Weights of a small GPT-style language model, trained from scratch on English Wikipedia: no biases in attention or MLP.
Each number is 128 + 24 x the weight over its row's rms, rounded and kept within 0 to 255. Layers, rows and columns count from 0. The size above them is the row's rms in percent of the matrix's.

# layer 5 attention output (transposed), 512x512, rms 0.0607, rows 57-62,121-126,185-190,249-254,312-317,376-381,440-445,504-509, columns 0-127
size [109  99 101 105 100 109  96  99 100  91 104  96  96  97 100 103 103 105  98  95  96  86  99  98  92 102  99 101 100 100 108 108 109 115 121 112  85  92  99  92  91  94 101 104 107  94 102  98]
[[153 108 165 144 107 119  84 127 151 138 145 139 118  83 110 105 139  89 155 103 108  75 154 125 116 153 109 138 149 133 126 157 187 114  86 120 136 134 125 128 109 125 161 155 115 132  90 107 137 136 149 127 146 128 139 137 118 154  80  80 159 114 152 130 140 113 156 108  95 137 101 124 168 159 129  93 149 170  75 130 176 175 104 144 139 151 162 101 133 106 139 120 165  87 123 134 117 133  87 142 101 139 120 147 113 115 110 170 111  63 177 103 132 110 149 143 142  93 126 142 117 132 115 126 146  95 141 128]
 [138 132 172  83 132 150 171 148 113 131 156 133 174 138 154 137  84 123 146 116 158 144 112 134 131 129 115  98 158 108 184 165 126 141 121 160 148 164 135 100  48 122 153 150 136 146 136 132  93 128 134 136 117 127 160  90 133 142 148  50  99 118 125 148 108 115 136 137  92 139 109 146  90 150 134 123 138 108 163 137  93 116  92 117 126 131 146 122 126 115 122 177 127 101 140 137  94 170 107 128 105 101 103 110 126 119 120  62 142 133 142  72  96 164 122 107 119 124 120  96 139 127 122  72 127 137 135 108]
 [170 192 133 142 122 102 142 111  88 178 124  85 116 119 126 137 124  91 132 125 125 140 122 155 118 151 100 136 104 137 123 130 101 161 106 113 167 122 150 110 152 142 147 149 122 164 150 170 123  82 136 139 148 108 134  92 103 125 158 122 127 159 145 148 139 151 124 109  92 124 147 138 114 160 114 118 146 124 156 167 125 148 149 153 192 139 170 113 121 121  98 118 152 161 147 111 110 112 136  92  81 141 128 141 163 178 123 133 156 188 137 112 121 159 156 172 146 122 122 100  58 102 110 117 155 111 105 123]
 [118 110 164 129 144 125  86 169 134 108 129  86 189 147 141 145 150 154 112 125 132 182 101 136 119 114 110  97 114 109 145 161 149  86 101 133 139 128 149 115 170 133 121 144 111 110 105 124 158 131 166 133 134 112 136 163 133 146 170 110 114 137 107 144  86  96 107 115 116 163 118 142  95 121 149 120 139 139 118 160 129 102 157 150 109 159 106 141  82 137 120 151 149 141 123 131 119 165 114 104 146 139 110  79 178 152 122 123  93 114 115 126 163 107  86 120 106 107 127 126 184 108 153 139 119 141  83 133]
 [142 150 149 146 144 170 106 114 125 140 109 126 164 117 103 156 117 110 156 144 157 145 150 127 159 147 143 147 120 121 131 176 158 151 130 106 111 126 136  95 114 128 171 154 121 138  99 160 153 119 121 171  76 110  45 159  84 141 136 111 127 122 177 105 145 155 148  99 117 152 186 167 117 104 139 164 168 121 115 155 141 155 110 138 133 141 136 155 136 110 102 118 129  92 106  77 173 108 157 135 103 107 115 168 134 109 113 113 137 102 150 140 162 117 114 127 156 147 152 107 156 164 112 111 145 117 123 134]
 [148 111 148 186 166 128 124 106 104 142 150 129 155 170 152 103 162 112 128 109 105 147 140 143 144 128 117 103 160 151 126 117 151 141 144 102 112 172 129 107 117 126 166 104 112 126 144 105 144 109 117 111  99 129 125  91 128  86 148 142 113 154 136 116 139  93 170 125 130 124 149 165 143  83 163 106 104 168 199 179 124  91 117  85 173 107 116 114 103 108 170 121 118 137 136 148 109 107 137 166 149  96  98 136  95 151 166 141 135 146 155 122 160  99 191 160 132 149 109 110 111 121 153 122 125 108 136  87]
 [120 154 117 119 142 116 128 158 144 113 128 126 106  97 145 110 150 147 126 133 130 134 136 147 118 108 109 140 115  98 116 119 160 118 131 135 130 117 150 122 124 113 116  97 141 131  91 126 129 141 135  90 154 163 124  88 140 106 122 141 109 124 133 182 119 115 113 152 119 121 131 130 169  88 111 148 163  93 150 172  94 124  78 151 119 108 128  97 110 107 175  91 107 156 149 150 131  92 137 121 147 106 136 120  89 120 102 100 144 168 129 158 129 159 124 175 122  91 140 103 129 131 143 130 170  98  98 130]
 [165 115 107 135 107 113 140  74 102 147 127 140 118 125 116 121 155 107 120 147 135 141 131 106 132 200 128  87 117 132 131 126 165  96 106 162 156 118 116  99  87 108 155 101 150 122 159 124 148 102 142 117 138 117 107 154 133 101 122 177 125 147 116 128 131 169 117 116 155  97  97 163 136  89 121 185 144 126  96 114 168  77 130 121 121 113  90 114 118 116 142 109 155 195 115 154 141 119 116  91 106 164 147  87 184 103 106 147  99 139  66 134 196 147 102 107 164 121 148  94 126 120 145 123 132 154 136 134]
 [ 65 158  91 132 106 137 167 169 175 141 170 129  81 117 127 118  99 146  94  87 137 104 137 117 123 141 115 119 112 130 142  88 107 189 162 139 106 163 131 168 136 107 143 131  83 137 135 147 114 136 102 126 114 136 136 118 135  89  97 169 160 124 120 111 117 134  98 111 123 131  76  92  83  98 117 144 152 109 127 117 135 141 170 107  96 161 116 139 168 123 144 148 109 136 114 118 115 205 168 105 153 138 117 161 123 129  99 113 146 129  97 106 136 136 146 137  87 136 121 122 137 149  97 154 140  87  92 149]
 [173 122 108 144  93 133  98 158 125 153 107 186 117 165 116 109 130 145 156 118 146 133 108 129 136  90  96 103 164 131 133 141 118 124 130 114 149 153 165 142 147 115 123 122 131 132  83 112  83 108 138 109 120 143 122 125  89 113 130  79 168 136 156 125  91 108 126 144 135  82 150 133 154 141  94 113 146 147 141 139 133 125 107 105 125 124 149 161 166 137 167 179 108 132 106 132 126 144 122 106 152 154 127 143 106 140 164 148 150 142 142 126 120 131 115 150 165 112 154 119 129 111 109  94 121 109 179 113]
 [130 146 106 150 139  96 140 156 164 102  90 152 125 105 156 140 135 125 120 143 142 110 133 146 120 155 151 149 107 103 110 153  86 145 168 106  97  95 174 121 188 117 100  68  80 108 132 135 136 139 146  96 159 142 120 112 105 133  99 142 130 135 141 138 143 123 135 170 129 112 112 108 116 133 144 157 133 126 130 148 155 139 117  93 138  76 107 106 140 133 140 129 106 145 125 124 125 108  92 123 147 122 157 122  82 135 134 178  90 122  94  98 100 107 142 131  87  87  94 112 148 184 129 133 119 129 156 168]
 [157  98 140 122  93 161 177 122 156 114 109 149 112 128 109 117 163 164 144 114  88 138 112  98 134  95 116 163 127 128 152 171  73 136  95 159 141 149 122 130 111 132  98  94 109 132 131 126 106 110 136 109  88 116 197  88  77 107 107 142 124 106 107 135 135 151 144 132 159 165 138  78 156 113 106 151 144 111 116 132  96 112 134 133  99 141 131 153 135 131 127 149  95 126 120 148 146 143 100 137 115 142 133 120 147 141 141 129 127 146 100 131 151 152 126 109  85 143 142 106 135 135 190 110 101 138 107 159]
 [127 155 114 128 161 188  77 177 125 126 120 180 127  95 141 118 127 128 116 149 116 121  99 168 132  96 108 129 135 145 116 143  76  80 196 138 135 115 180 117  75 118 137  90 149 147 131  98  85  90 134 128 151 128 142 157 130 137 145 143 133 139 142 156 109 142 134 165 132 133 159 162 116 110 111  98 149 141 114 103 130 147 148 125 143 128  93 154  91 113 128 130 176 162 178 124 167 122 142 175 136 137 138 117 121  72 147 100 166 127 108 145 108 114  62 145 127 145 128 149 142 163 159 158 152 105 119 107]
 [111 134  92 116 164 111 125 161 160 123 110 125 127 117 118 109 107 128 154 104 152 118  97  99 101 122 115 119 126 135 110 110 104 107 142 142 149 117 165 136 138 120 106 111  99 135 135  98  92 111 135 121 148 114 164 142 161 124  81 122 142 114  81 133 122 154 121 163 181 106 139 135 129  91 143 104 143  78 173 133 125 129 158 127 157 103 105 135 123 108 114 130 131 123 154 126 153 129 134 148 144 130 142 170 130 158 133 146 114 135 106 146 160  94 163 132 150 126 126 170 166 158  73 118 128 102 118 102]
 [129 166 123 108 131 118 128 102 148  83 140 118  98  63 147 108 116 121 102 149 109 145 143 138 157 105 158 139 139 173  72 138 123  96 114 166 138 131  69 175 111 101 151 116 107 126 121 137 170 131 142 132 177 126 121 147 170 147  81 105 120 100 107 105 198  89 130 138 122 128 129 140 126 157 115  92 125 122 131 139 140 141 168 112 128 102  77 103 136 111 144 113 119 122 112 140 141  90 137 111 132 100 101  99 119 112 167 155  88  94 141 147 132 144 147 150 141 164 124  94 163 140 141 132 147 114 163 104]
 [121 149  69 118 136 112 133  85  95 159 124 168 106 176 133 113 139  77 130 186 151 106 157 187 155 109 147 159 113 155 140  85 129 131 122  95 118 121  85 150 137  87 111 101 114 100 167 112 119 133 173 149 109 129 102 132  89 130 117 158 100 109 147 108 143 118 145 143 132 125 113 123 136 135 112 169 146  93 147 143 114 139 119 143  75 138 113 129 118 164 141 136 154 136 136 141 162 111 164 160 105 139 147 121 136 145 103 142 131 170 111 145 119 102 102 116 147 130  99  79 108 159 152  62 161 114 143 101]
 [125 141 169 111 100  78 129 143 109 154 167 143 112 123 132 128 145 144 155 147 129 140 156 152 125 121 178 144  82 120 123 126  80 171 108  95 166 140 130 108 141  77 113 129  95 136 119 167  84  87 153 123 137 149 110 125 159  89  69  90 173 165 118 191 136  88 134 120 136 131 101  93 116  62 126 124 100  96  98 132 133 126 151 132 153 157 102 146 173  92 146 159 133 132 139 151 164 133 113 140 104 140 118 121 143 161  88 127 104 161 115 120 134 117 157  85 109 111 164 169  98 115 102 105  95 147  92 117]
 [112 115 147 112 107 148 120 183 156 125 126 167 153  97 141 113  93 195  68 151 158 101 123 123 114 155 103 142 143 106 119 119 131 146  90 104 136 119  97 158 134 126 151 175 156 157 131 130 130  93 116 153 156 118  94 152 152 159  87 108 130 136 150 151  99 164 106 157 144 107 114 116  86 120 144  82 143 118  99  75 120 143 128 155 120 153 194 139 161 145 150 147  75 121 128 114 121 137 137 112 116 118 140 119 128  92 159 112  85 110 100 141 141 134 117 112 121 128 120 124 123 120 141 125 147 131 149 136]
 [117 131 173 121 146 148 139  69 116 106 133 122 111 138 138 118  93 109 179 133 149 149  99 146  88 157  95  97 125 144 137 153  99  81 119 135  82 137 111 138 131 153 172 148 112 110 151 130 152 153 104 142 152 127 157 121 130  99 154  73 139 111  92  81  80 133 149 135 132 165 120 129 122 116 176  92 106 127 175  86 134 137 169 117 148 125 119 133 168 171  97 142 106 157 176 139 128 136 159 132 113 173  63 160 125 162 120 116 141 104  98 103 144  71 127 139 119  78 127 143 130 112 172 139 132 106 160 129]
 [ 99 135 164 133 110 125 132 121 117 163 136 133 136 107 138 120 109 117 131 166 129 166 150 109 123 127 136 111 145 150 134 139 126  77 169 165  93 151 162 142 185 155 126 141 126 126 169 120 145 113 114 100 132 115 115 109 147 137 116 107 151 155 134 167 173 115 122 128 128 107 152 154 170 151  80 138 149 116 183 128 125 135 148 146 123 162 162 166 113 147 131 126 168 137 159  89 132 115 114 138 180  88 134 138 124  95 169  91  86 125 119 120 116  99 127 123 122  68  96 146 162 123 110 130 148 158 147 127]
 [118 170 142 121 145 123 122  91 132 119 132 159 133 129 109 165 115 141 115 159 155 143 133 135 160 148 146 127 154 110 161 173 112  98 159 110 166 153 112 115 165 121 142 107  98 102 136 146  85 119 147 136 100 128 122 117  97 150 103 118 106 104 100 151 149 183 137 158 144 125 144 185 126  93 111 142 122 103 126 119 129 145 138 131 135 122 125 111 170 140 147 130 171 151 108 127 111 121  91 139  92 173 121 105 130 119 145  83 119 116 128 130 101  70 137 126 106 122 104 105 109 126 149 193 116 162 116 143]
 [139 140 137 171 129  96 148 116 147 113 135  88 122 121 125 113 143 115 146 122 115 137 163 100 134 156 153 132 132  92 114 130 119  90 133 157 123 125  82 142 145 100 127 136 167  97 117 141 151 163  96 107 137 162 144 143 119 130 111 136 137  95 139 145 133 146 136 133 109 129 122 120 188  97 143 113 127 130 114 133 136 123 137 148 123 117 162 106 137  83 168 138 117 142  87 123 139 143 161 160 102  78 118 121 107 137 115 153 103 100 116  95 115 165 125 126 116 143 161 161  88 120 136  72  94 127 121 134]
 [161 125 120 148 150 149 171 153 129 111  91 118 106 152 121 125 134 157 148 142 113 133 142 148 144 115  98 133 141 127 171  86  96  96 141 149 128 106  70 129 132 122 124 152 141  99 145  95  93 112 153 134 154 108 133 128 136 177 126 121 164 119 140 142 105 134 120  97 148 128  65 135 121  89 112 132 106  91 172 104 111 119 125  94  90 140  92 145 153 154 143 142 107  90 105 130 155 117 119 102 113  98 133 126 116 162 130 127 110 143 137 151 105 128 149  79 124 103 111 118 113 109 130 126  69 156 169 168]
 [138 131 147 127 152 122  84 152 143 113 143 125 110 109 100  95 131 155 114 110 126 139 142 120 118  87 142 128 110  70 157 141 121 163 146 154  99 123 102 146 118 129 113 149 117 107 113 161 129 127 110 151 169 124 138 120 130 121 175 107 194 149  85  88 129 131 106 101 101 139 139 135  86 150 116 120 100 124 134  99 116 121 138 127 134 138 172 137 160 114 118 132 123 105 131 179 191 105  81  82 102 114  94 127 162 125 139 116 150 132 126 157 145 137  90 159 144 107 161 133 142 112  99 134  94 155 135 124]
 [181 127 106 132 149 155  86 135 143 145  89 145 127 163 118 109 109  90  99 124 139 128 111 142 155 138 126 101 127 163 129  95 147  77 148 118 116 101 120 159 109 110 121 110 154 163 119 135 159 129 122 109 106  94 120 152  74 123 119 207 110 123 116 140 123 130 158 120 148 148  81 104 138 181 177 101 140 124 145 114  91 103 131 188 117 143 120 144  93 112 127 102 127 150 101 139 135 102 163  91 130 108 134 117 149 146 145 106  89 141  93 110 131 116  87 119 151 119 136 104 139 145  99 123  94 121 144 148]
 [166 187 110 112 133 120 174  99 119 113 141 145 179  65 167 115 127 117 105  82 107 129 199 127 116 127 122 139 131 135 114 164 108  99 105 144  91 139 126 134 128 137 110 159 112  93 136 133 100 154 139 126 110 119 105 129 110 123 137 135 129 158 110 126 120 141 129 144  96 111 183 120 144 142 112 120  88 186 101 121  92 125 127 131 111 163 126 150 141 125 100 133 131 141 169 116 104  85 147 125 134 109 165 112 131 149 140 118  86 134 137 130 170 109 113 112 109 140  96 126 126 122 135 163 115  97 125 144]
 [131  99  91  95 153 129 142 147  87 128 120 138 120 136  97 146 176 115  88 162 108 120 145 115 162 144 125 147 118 155 135  98 109 141 120 176 142 106 109 154 132 106 116 148 139 119 135 187  99 138  93 116  90 106 140 128 138  99  93 155 133 114 116 112 136 123 119 154 166 139 123  89 129 134 174 109 124 169 139 157 135 136 160 155 123 133 138 107 115 168 130 124 119 113 114 161  88 128 123 110 109 122 122  97 166 117 119 154 102 122 154  99 107 138 109 129 154 107 152 126 114 117 203 137 144 154 143 136]
 [162 116 103 119 118 106 113  84  92 131 123 129 128 135  98 123 164 167 159 131 188 165 111 116 114  94 126  91 113 138 102 124 154 125 100 163 110 108 125 150 131  86  97 121 179  98 133 111 156 137 136  81 102 152  97 122 126  87 123  98 111 115 110 123  93 128 157 135 124 135 166 138 141 163 110 173 121 148 148 116 119 110 112 143  93 140 132 119 153 142 114 106  97 117  75 118 116 128 104 136 160 108 161 126 143 132 135 118 107  91 169 149 134 112 125 154 145 109 146 104 151 117 168 106 121 113 101  98]
 [157 169 137  75 110 124 118 151  79 137 151  94 172 101 131 112 140 127 121 115 143 131 145 124 117 125 173 135 118 134  79  62 114 151 186 150 115 147 175 113 147 116 171 104 158 112 163 156 153 142 136 112 133 118 109 149 173 107 113 155 108 121 141 136 136 136 129 125  95 112  99 103  85 141 114 112 111 130 142 101 148 104 111  83 140  89 101 143 165 107 146 152 163 104 147 120 107 134 127 132 184 125 122 138 111 144 135  92 131 147 145 123 131  95 149 100 150 160  96 143 125 158 130 125 147  95 186 166]
 [150 132 135 126 135 132  97 109 122 151 103 173 131  91 172 110  78 142 131 134 130 131 138 127 129  91 143 106 146  92 148 100 137 122 132 104 109 158 132 136 109 124 141 127 153 142  99 128 122 180 110  93 110 141 139 148 110  91 132 104  81 117 129 145 120 142 163 144 113 119 172 130 145 136 127 114 131 131 107 153 112 103 145  91 152 146 110 111 126 129 125 110 153 149 141 159 110 138  84 146 154 159 107 136 119 107 122 130 152 120 113 115 127 117 137 139 146 167 119 102 127 138 137 146  69 156 160 134]
 [104 149 161 107 134  97 159 168 145 135 100 137 135 126 143  94 151 130 144 134 166 120 104 140  77 151 126 175 155 119 149 136 147 151 120 124  73 177 116  89 110 147 148 145  98 139 116 126 123 134 113 114 116 139 107 131 128 140 121 125 130 113 141  97 128 112 115 123 128  79 108 118 154 120 154  94 125 108  90 139 129 182 149 121  88 121 153 145  98 113  89 123 118 119 105 149 124 139 120 142 121 145 106 118 126 124 116 139 150 133 185 136 101  90  84 105 155 153 145 147 114 139 100 101 146 134 149 153]
 [167 106 133 142 114 115 117 114 141 137 168 120 153 116  75 159 131 104 151 168 120 143 155 168 154 136 144 143 111 143 177 125 148 154 163 104 140 128 121 120 146 107  74 130 138  95 121 113 127 125 107 134 114 131 102 116  83 127 116 142 120 152 136  99 142 130  99 133 123 138 116 132  84 154 130 183 116 150 158 137  96  97 140  74 158  36 163 132  96 204 130 111 104 102 148 148 155 122 139 113 155 122 130 108 106 140 108 122 130 189 112 134  98 154 163 105 138  99 168 146 129 118 144 120  90 156 137 152]
 [ 89 159 134 165 146 111 105 117  97 135 156 117 123 135  84 111 153 115 168 117 104 164 182 122 117 101 133 146  96  95 131 138 134 112 111 130 118 143 155 109 114 102 122 158 139 124 141 118 157  84  98 102 165 116 113 153 157 120 183 101 111 131 139  94 133 107 160 107  93 144  93 138 136 121 149 129  98 147  83 130 157 126 144 143 113 165 121 133 156 133 117 116 125 113 121 158 171 132 123 177 134 139 121 106 132 100 144  96 120 107 159 158 156 158 135 113 155 153 154 166 103 127 146 168 116 135 166 149]
 [ 98 126 164 118 129 137 146 148 123 124 113 114 131 150 178  95 124 116 160 104 121 121 147 152 134 120 139 174 159  57 173 124 170 105 165 116 123 165 129 138 144 155 144 113 110 111  79 141 111 135 149 115  96 144 119 139 187  94 113 108 116 128 128 123 134 105 178 158 146 145 132 138 137 103 181 121 102 116 101 152  74 136  68  98 154  91 134 158 106 105  82 135 113 112 163 124 116  88 130 140 140 107 112 113 127 103 160 150 122 130 152 129 136 117 118 113 101 115 101 172 122 123 121  97 121 101 130 130]
 [129 158 129 127 110 127 186 119 132 120 114 150 115 138 152 125 120  98 161 166  98  96 146 116 129 136 121 160 143 109 141 152 131 106 130 173 142 130 125  93 150 125 117 161 134 128 140 166 113 145 151 146 119 116 106 117 138 144  73  94 122 148 116 137 149 148 135 116 169 151 120 123 103 140 130 100 116 141 133 177 143 130 102 117 171 115 144 138 152 123 123 134 106 119 158 153 141 113 105 146 165 114 159 187 102  97 110 127 117 106 120 149  94 150 103 108 156 164 115 135 111 119  99 131 101  86  80 132]
 [139 116 129 113 136 156  98 124 157 141 145 106 147 114 129 119  92 172 137 130 119 140  94  80  97 115 123 111 143 156 114  89 130 137 126 154 127 142 132 160 123 131 103 101 148 132 115  97 160 128 122 100  92 105 176 110 111 129 131 108 154  83 110 116 145 109 114 101 131 121  98 127 144 160 115 172 155 130 164 115 133 129 152 115 105 134 144 122 128 157 157 157 132 147 155 110 145 125 113 112 115 140  89 140 161 115  89 134 121 112 125 145 153 172 133 120 106 138  96 128 108  73 134 147 144 133 146  89]
 [157 125 118 123  83 107 138 120  86 117 143 124 129 127 130 103  89 120 101 118  73 185 104 106 162 140 133  78 144 101 125 109 135 151 119 103 101 128 147 143  97 181 135 116 182 152 111 119 110 101 123 116 144 119 128 107 116 135 131 138  79 126  70 141 166 143 123 121 127 174 146 102 147 171 102 100 122  80 152 145  79 142 147 142  94 154 131 149 125 179 132 126 176 134 145 128 149 124 136 126 116  93 164  90 109 107 102 119 131  81 117 119  86 155 133 125 111 163 143 110  91 117 110 125 143 151 132 143]
 [114 113  99 136 123 109 128 138 159 114  95  97 124 110 104 137 157 108  89 149 122 143 113 133 130 131 133 132 123 124 108 106 138 124  78 108 121  84 110 161 149 171 156 171 189 122 176 109 124 144 114 130 116  90  75 134 140 130 142 130 161 121 115 118 142 133 123 148 120 125 133 112 129  90 120 151 123  98 170 130 129 159 133 138 143 111 130  60 139 167 121  89 124 123  92 112 130 147 122 128 130 121 153 150 167 135 120 154 157 124 130 121 140 140 194 100 114  80 144 131 172 135 123 116 150 144 160 102]
 [121 174 142 130  91 117 118 130 132 115 123 130 103 147 140 154 104 120 117 101 147 119 113 101 141 105 145 100 137 171 143 176 152 172 145 142 155 121 100 152 168 161  82 138  97 131 143 113 180 123 122 153 114 111  93 146 110 111 143 106 146 137 119 149 103 137 117 116 151 150 138 128 102 110 130  97 130  90 171 119  92 188 152 128 137 150 127  77 157  93 140 109 100 118 122 115 147 165 165  93 108 118 117 116 128  80 132 143 144 160 131 159 139  99 153 111 104 120 107 146 129 153 172 115  77 101 105 182]
 [102 127 124 148 142 127 141 136 150 147 114 148  90 103 170 111 107 105 120  88 103 126 119 121 133 117 140 123 128 139 140 143 101 102 131 147 129 129 156 137 125 161 142 100 131 130 107 147 127 142 102 123 141 175 138 109 104 123  75 137 123 163  89 142 140 102 135 160 114 101 135 103 132 101 139 116 191  81 130  80 149 142 107 126 126 158 140 131 142 167  97 115 141 107 177 136 125 130 113  79 139 149 117 139 112 106 114 134 146 130 102 154 130 124 123  98 172  98 137 115 172 120 152 116  98 147 116 147]
 [118 107 118 141 138 146 111 169 138 102 133 101 169 148 138 185 140 135 165 126 129 103 119 143 124 148 129 131 144 134 141 129 123 147 151 114  86 156 133 127 152 179 101 180 156 143 117 112 163 134 114 164 117 124 120 112 105 157 129 100 146 179 117  53 107 160 123 152 140 122 143 128 153 116 106 143 104 132 107 137 141  87 101 122 126 126 176 117 138 138 101  63 132 121 147 109 104 157 146 101 124 138 124 133 139 153 138 145 115 151 114 129 147 141 116 103 100 134 124 148 151 144 111 166 143 146 143 129]
 [153 142 105 115 122 111 144 117 149 126 124 148 133 125 140 102  95 116 102 158 111 139 124  96 104 130 102 113 105 139 174 107 182 122 121 155 128 151 104 165 107 103 159 138  98 116 160 152 122 132 121 118 106 117 147 135 131 147 170 140 112 149  80 132 150 155  95  97 140 137 145 130 115 143 126 112 104 176 107  72  88 134 114 115 105 161 124 128 103 136 135 147 125  79 113 112 135 107 137  87 164 140 150 107 125 140  96 113 152 116 181 131 134 132 108 153 143 129 186 142 157 131 157 108 144 111 108 107]
 [167 100 137 106 155 143 117 115  97 134 144 160 139 172 140 104 170 150 134 169 126 157 128  98 141 110 139 177 143  98 117 126 133 110  62 123 171 111 145 115 135  69 124 136 125 136 168 149 143 106  87 134 131 166 141 120 158 137 146 131 137 118 159 120 116  89 139  99 134 147 152  81 167  67 119 161 101 138 102 180 126  95 122 129 160 147 117 105 121 141 136 136 163 107 111 141 130 115 152 180 141 118 106 125 104 159 106  97 105 115 146 145 132 133 159 142 102 120 126 129 103  79 155 147  68 124 106  89]
 [119 129 134 122 112  74 138 152 129 153 106 155 149 189 117 133 101 129 103 109 167 157 117 118 114 109 153 152 119 114 106 118 134 107 142 116 174 130 107 106 128 136  89 135 166 104 147 115 119  94 140 156 141 121 103 128 150 149 164 118 141  88 140 147 113 167 124 149 153 103 152 101 142 127 120 142 145  64 118  96 125 134 155 167 117  96 115 122 184  94 145 117  86 162  91 106 122 127 116 131 147 119 164 104 132 132 142 108 118 123 140 133 117 136 164 113 119 143 140 119 155 140 111 146 104 180 115 103]
 [172 141 133 141 162  94  98 129 156 114 135  99 117 134 131 141 115 105 166 119  97 126 118 125 167 113 166 133 116 116 118 131 134 139 116  64 112 144 126 110 157 148 119 135  98 141 131 117 112 109 131 142 119 146 138 124 162 114 130 127 110 129 151 157 124 132 147 124 141  89 145 104 129 127 110  80 115 157  79 125 121 104 111 122 134 152 106 148 124 138 130  99 132 119 101 134 140 136 176  95 176 162 144 124 146 122 130 199 173 118 144 117 136 123 112 147  77 170  87 155 112  93 129 143 128  80 115 104]
 [177 115 125 180 113 110  83 107  98 155 157 174 142 135  93  85 129  92 121 139  96 143  97  99 161 151 125 139 104 180 149 175 161 118 126 118 103  90 101 153 113 131 103 133 115 133 127  91 123 150 111 122 125 129 114 125 106 148 132 152 124 124 126 172 111 145 136 144 136 109 115  92 108 148 112 137 132 142 109 132 104 111 134 112  88 162 128 107 102 121 120 125 115 131 209  72 159 123  95 144 154 151 134 116 123 111 125 107  94 135  77  82 110 120 104 120 136  96 144 102 128 137 162  98 119 115 110 146]
 [ 99 132 136 122 148 182 181  96 158 150 105 144 154  86 119 120 108 122 115 128 126 146 118 127 123 128 132 151 147 163 182 122 131 137 112 107 100 125 127 119  62 132 108 124  92 153 157 132 120 107 113  93 138 138 146 118 158 151 128 149 104 140 114 135 159 120 120  90 102 112 136 122 135  96 151 129 115 132 177  91 125 146 157 125 147 112 114 115 154 117 118 125  80 144 176 133 161 105 118  84  84 158 168 128 157 141 103  69 127  83 126 117 139 147 151 171 130 122 108 143 125 127 165 140 153 146 105 132]
 [144 132 128 102 135 162 179 108 135 116 148  84 101  79 108 105 154 117 115 112 135 113 125  94 148 151 153 121 128 154 120 102 139 101  87 107 146 108 104 114 120 124 151 155 100 166 173 112  89 153 101 129 147 119 114 118 167 121 155 135 120 158 154 124 125 150 108 135 155 138 152 126 126 138 112 103 114 145 104 105 129  76 155 161 126 124  87 103  88 154 121  85 154 129 137 116  96 152 165 160 132 112 133 106 136 140 188  69  95 135 106  96 121  90 109 129 111 128 163 143 143 132 112 155 136 131  69  78]]
# layer 5 attention value, 64x512, rms 0.0575, rows 57-62, columns 0-127
size [101  95 105  96  99  99]
[[113 153 139  99 115 162 139 136 104 164  70  98 147 116 106 104 192 142 131 167 124 152  64 123 130 124 140 116 107 132 138 144 121 154 167 138 104 101 135 119 109 152 103 142 118  98 166  96 100  72  69 125 156  95 145 136  70  93 172 118 110 119 120 108 168 134 155 135 108 107 103 177  97 140 147  92 121 171 148 142 151 136 154 112 131 111 141 114 113 133  86 174 112 152  87 146 158 145 137 104 128 143  98 157  90  92 137 140  85  98 155 147 115 136 118 128 128 161 149 123 105 108 142 105 127 131 150 107]
 [100  97 144 154  94 143  94 135 167 139 106 146  96 119  67 122 107 170 121 161 126 135 132 112 109 139 105 154 138 126 143 106 162  89 133 119  99 141 134 126 148 139 128 132 145 120 115 137 138 149 126 121 131 131  97 139 133 126 144 120  95 151  98  98 145 120 111 148 169  94 150 138 124 111 132 125 162 106 106 167 137 149  99 109 163 146 139 172 169 125 128 122 101 130 142 123 107 101  93 125  82 142 137 164 179 178 106 162 137 136 123 178 123  64 131 163 123  98  94 135 179 164 152 128 134  95 139 107]
 [ 90  90 145 136 130 126 129 130 148 128 103 101 136 113 113  95 146 161 143 135  97 100 131 157 121 159 151 130 137 134 132 131 127 124 103 108 107 143 171 113 139 121  84  53 126 134 111 156 121 105 135  79 137 138 148 168 115 133 112 169 169 149  90 138 100 147 143 123 159  99 168 163 152 134 153 131 132 155  99 154 150 106 131  88 128 100 109 137 143  93 101 103 136 105 143 124 151 124  96 135 166 182 125 127  85 142 162 134 143 146 153 158 128 138 124 143 147 136  92 116 116 121  92 123 100 176 108 110]
 [131 154 176 109 135 113  99 124 125 136 143 132 158 116 140 118 155  92 141 133 160 119 113 142 158 103 178 123 107 121 164 113 124 124 109 111 145 103 184  96 138  92 158 132 130 158 117 159 108 109 140 147 121 105 137  92  98  97 112 183 115 166 130 135 108 133 121  99 100  91  98 138  86 143 129 100 144 136 137 127 130 155 127 137  87 125 163 125 132 137  95 107 148 138 174 146 146 107 128 164 102 130 143 122 120 152 133 141  99 111 122  80 110 131  94 110 148 112 142 150 110 104  77 138  97 114 120  86]
 [141 117 110 173 135 140 140 133  94 121 181 129 125 136 142  89  89 134  96 145 120 129 125 134 169  98  97 108 102 100 153 127 156 104 141 185 129 148 132 179 138 110 123  86 180 107  68 131 132 127 144  94 126 112 157 150 142 132 140 113 151 122 162 138 125 121 106 124 121  99  75 164 130 115 152 103 151 164 157 123 114  91 151 135 126 153 141 146 148 152 134 139 161 130 160 125 146 108 142 136 107 145 124 161 140 118 109 110 200 110 132 135 160 141 107 113 149 163 119 173 145 141 129 137 124 117 152 138]
 [ 94 132 148 114 116 105 128 187 161 160 126  73 125 119 110 122 102 138 161 135 120 114 116 128 144 121 100 169 147  87 173 140 166 158 105 160 112 147 159 135 125 121  89 117 157 153 172  97 150 147 132 110 143 175 111 122 138 165 147 111 144 109 109 115 107 143 117 152  91 103 113 112 118 158  89 139 116 120 135 148 106 161 133 155 125 158 122 112 108 112 140 133 118  72 120 218 128 142 126 103 132 113  49 149 113 140 164 165 131 123 110 151 104 146 112 171 136 149 138 142 144 118 135 123 105 178 130 123]]